Weights of a small GPT-style language model, trained from scratch on English Wikipedia.
Size: 22 layers, width 224, 14 heads of 32 (1 for keys and values), MLP 576 SwiGLU, vocabulary 8192, 16.9M parameters.
Architecture: RMSNorm before each block, no biases in attention or MLP, untied embeddings.
Training: a variant of Adam for these matrices, 319M tokens.
Each number is 128 + 32 x the weight over its row's rms, rounded and kept within 0 to 255. Layers, rows and columns count from 0. Numbers have three digits each. The size before them is the row's rms in percent of the matrix's.

# gate: layer 10 MLP gate, 576x224, rms 0.0705, rows 567-575, columns 112-223
# up: layer 10 MLP up, 576x224, rms 0.0687, rows 567-575, columns 112-223
# down: layer 10 MLP down (transposed), 576x224, rms 0.0672, rows 567-575, columns 112-223
gate567 106:059098156150096163098102074185118074095179182104126139163095161071139104127119176116146149098146110155146095084079111119090086096123120099105158094114156095195135110094164133150116110108084087148087150098116164109156057101178130108121139129113122100137160176142187122170095118072158158127161166161095144097055171098172154167187169135199
up567 112:135131144166124149111130094090113077109140128119119145119130140122140072157121121159141147162096150132149116137137130111117137075157177126123171095128128130181125181064144099109094155146149104149128154107094134113137138104095155152154101127129174079191180087060186175151104095172196097174198086146145125095096093188137046186161136179145
down567 109:110130123139111194074123097124084059088184138083128125114121142084149162126135212110108141084123178156122168083140124138116150084107173137161115051148163130149070129105160118118096111171142099191123126074138164102128143103195113089127124102057088134106181134182158117105126108066123164076107108097105163086061131134106139154124173118142
gate568 104:163144178035135215130156141113127126154207113124151121158084130116099105150177201130087171174114157121110172067105078135168143143160160169093105163145183107181095086156146100179165159147134082132097112143198175102103140122130083125149134160108114143112154102110160181091113107134178137134056122152101112151125161103156088139076148129135
up568 105:125126120084133108148110145119119109155133154171116128119140140135172146105121105097082116136180120089098085149114080132103135163073101103123090138173128166159177147084152109149161114133137137157125128109152091128198084150132069118158147165133128062132104148135139082127164200091169188070166155172152131102131179071101090134074153139097
down568 106:137116116111183092121111118096137153130145170180126152108154134093192168126096086143151103107205122129130148201144120146092105129142117105108178156121120065103149096097146102122120052095086157145167122089101108037207119123080158162144130115132161088096137159173146174154164153088166126154167137133108146118154134089047115121148112125127
gate569 095:104109109146104155056080165095141141164130095140128180106144118101210088108142103151179103115094136120085137123087150196153122095139093063182150124116095104134144186146130088128121122128100142123182204106080167159177149133096145132146095146099121104208108087127105141127053123194096137101129156123176081133076179113144124117132120126139
up569 099:118166129166128112159143135095112095108159132112116115092145177122118104188058132128172117099074152126093078146131104167134174106130162088121075089141114092095163090132146116142116095210094136157137043166111120107077108136097163123182185153177126089145144075164148085151138069132113117147116071122092103136185122069071152149109111088113
down569 101:114138124161092073121065142098128089115113155112080156154132146133138110137132196089145145123099109158173073139139098150117101151162124130101131149142110107130197103124165114126094105184095154129196138156104139093121095129110162111157115153159120160133136088131144093166100105118079081127141095167122177129173152082126138090156129109079
gate570 099:103167073128157131117170139144116180130075092084075114122134111106122118176156083104166099064113118120150134119143113055107187141160128151121067101142112133153104156139048187091089184101080116115090151097157138155150093140173070115070156087173183084140105170142181160163146125105122106086115057124112111133172109111173107129129134094102
up570 095:162112167145106088105119098100121111084209115067119177143105158145135153144139129134128124172093151201076076113167106122127150116183126095108153125057100095191107076064115158174118150066093137188160123090150144150132162090094174162130142156134176125123092119169102115110060101142144146115093103131109220138100074102151166105164148053150
down570 102:157169146110090159182140176193113106107153139153150106097137108082076152093092110142153160164142141105145118115148126066164123166127116153152125153147130131171151140133106121078109085170123138116105089146175138039100125217123118121135117133135163124147109128107154112157158145064120161164190148110177085159153157101087116097144139166142
gate571 099:076094104100109155123063080175172156194095123121188088133130188068149023103083131108070129102156168126120126116141157149090134130118119143133101111134125107138179134162166141122089118130159114125142153113169105104107122109182076126192093131135063152101105120151167151081172120134115128149029118123166152143076118119163167099111175110164
up571 103:132129141076086179134105069123098167083112163148148114116087085148091098131079092108086133110102161166130109117135189163124125131097092154101072095150132140092141088131157102105177175083147123091120128114093067089104140120144133164149116105120098113160152178135139167143202115100107147114156161111117185111114129141138160075142173102184
down571 101:125129130127093105112130122145159158100100149164079090094139109119067100138097112134098204150079142138099124119092168098099214146110132110140093087142198145135113110146162127112125135094122107121146142123132127065110138136122174112109134143187075143165089114077179200130162067167144039123080141193131161116124146158075135138135120084171
gate572 086:063151130150118104088201143091183137097115157135113142118150131084168078130132176116114126146122083145203079120115089125158169090146075110046139101152127152105131131126103141177157121153083137096154105200100165130162104109112141120168113164127161116156153116168169156174107141106138119124141098156197149033135150094083085117157157146147
up572 093:124200165130105163103123108087062086108140136128139149207148072169131126139211174107038169129114119111152128146077142128100174085134093109111124136111151156129120158114093138116128136148083122125138148156101131157111138147105119145179115198160180094094133120093165134124104143140188108091140173103121086060161133149068110155151151077173
down572 093:063148094117182105127110141127146113174087113153125098152145172131143099163121170095094121081167113101107161096083164114142132106144155109112164124132150109142067144138104168066134111158114101173150125137191085246066168127144125115103162146159103160113151147091188188103107124135173161100137114077137073137105159127127132094140116122170
gate573 100:101093075115182118167112095078111119158145207086129138110117122117133115091111163173129083090093135140141135056116144099197125095107125177144128105132118090097160144081138091153147139134115138121135074084116185125120114210122128148164155132095139124117158220114116139070116122134118147146099117124090094117146115095108141123102084127141
up573 105:101100097180106145117173135120076127135107174124168094154138093140157116108114164150137097139175136176158188072119114125150154072145100142137133063112062079122139106125090102173172138146145143117155121065140160167127110110153141149130159104072160132153140152131129151114113119130126128117106136078159099119146106087100184146111108134157
down573 105:136141140127131148120087168117159060075131066148081124109142125111165139169137056127100150143127113082086119160142163164056145070133125095082117164145154123105084098083102133123118151100133113172111150145074093188141103050155130128130109157157155149130122109146134174143168173135074152124126088096130159086096173186186105139141139128144
gate574 103:095143114097136121185137115137136134091169115107138066132150135151108116162153116082146174147079119118106107091130144150166167158075161135109160131182130103182158108138127073127152113126162181092161110116184164145147160140140030143151149145136140077170126098101154135151134091157137143063143053148038214113144132109088046127151188083118
up574 106:128089101141140149150156121170140158125135112120082160076190158146107152154073086147129109152146175183169099125104141136177189145154144118110041141065178102080100142103091135130115155118130101134091162150112102146105189129079135125161138093155125120137094156113164208132137120154117128141135135098151052205106125096110159139107091187142
down574 105:115108148117133162106192110177129139095115125147076112136137130122129082096126162162177097131122162116141167147168134137107091152172109162149098132130113120137164178124103167173104158102050083141140105131096122164129141137160074176109192122165149143154085173078182151146128134161120123185103132172199141155111090104117117126088146173110
gate575 112:148139122135132123153077166110106149081136159159068127137144176150154134209158121179085105165151149144061096159131180147100158118138146110114127135152186092133128230172116126181136172091080162139124080100114123137130140179166099088101107099197105060103124098093135168080176134130136116075076187147093012124147161166135166167082146126094
up575 113:106131161076097080094092125131186124191102095133104136162120168102105138096103111143081122056160139097089145180120069079157079150078154119092118125161107125189217125137140109070122089147121106104152110166131131089166123188144160129138121103141120150135148149091087073114145104144075103161124085122153103052122176131100153110123155149140
down575 114:124141146136092131098164102112118144142107123132154126087153100103115119105081152187098143115107152100151121158097120088124119124153127060131084133098162108113140105116086134139132114088066101124202130182141121195095095111099116138117143092091155213135123142118142123176155154127140131115102100157083113084124147149106173051096127138204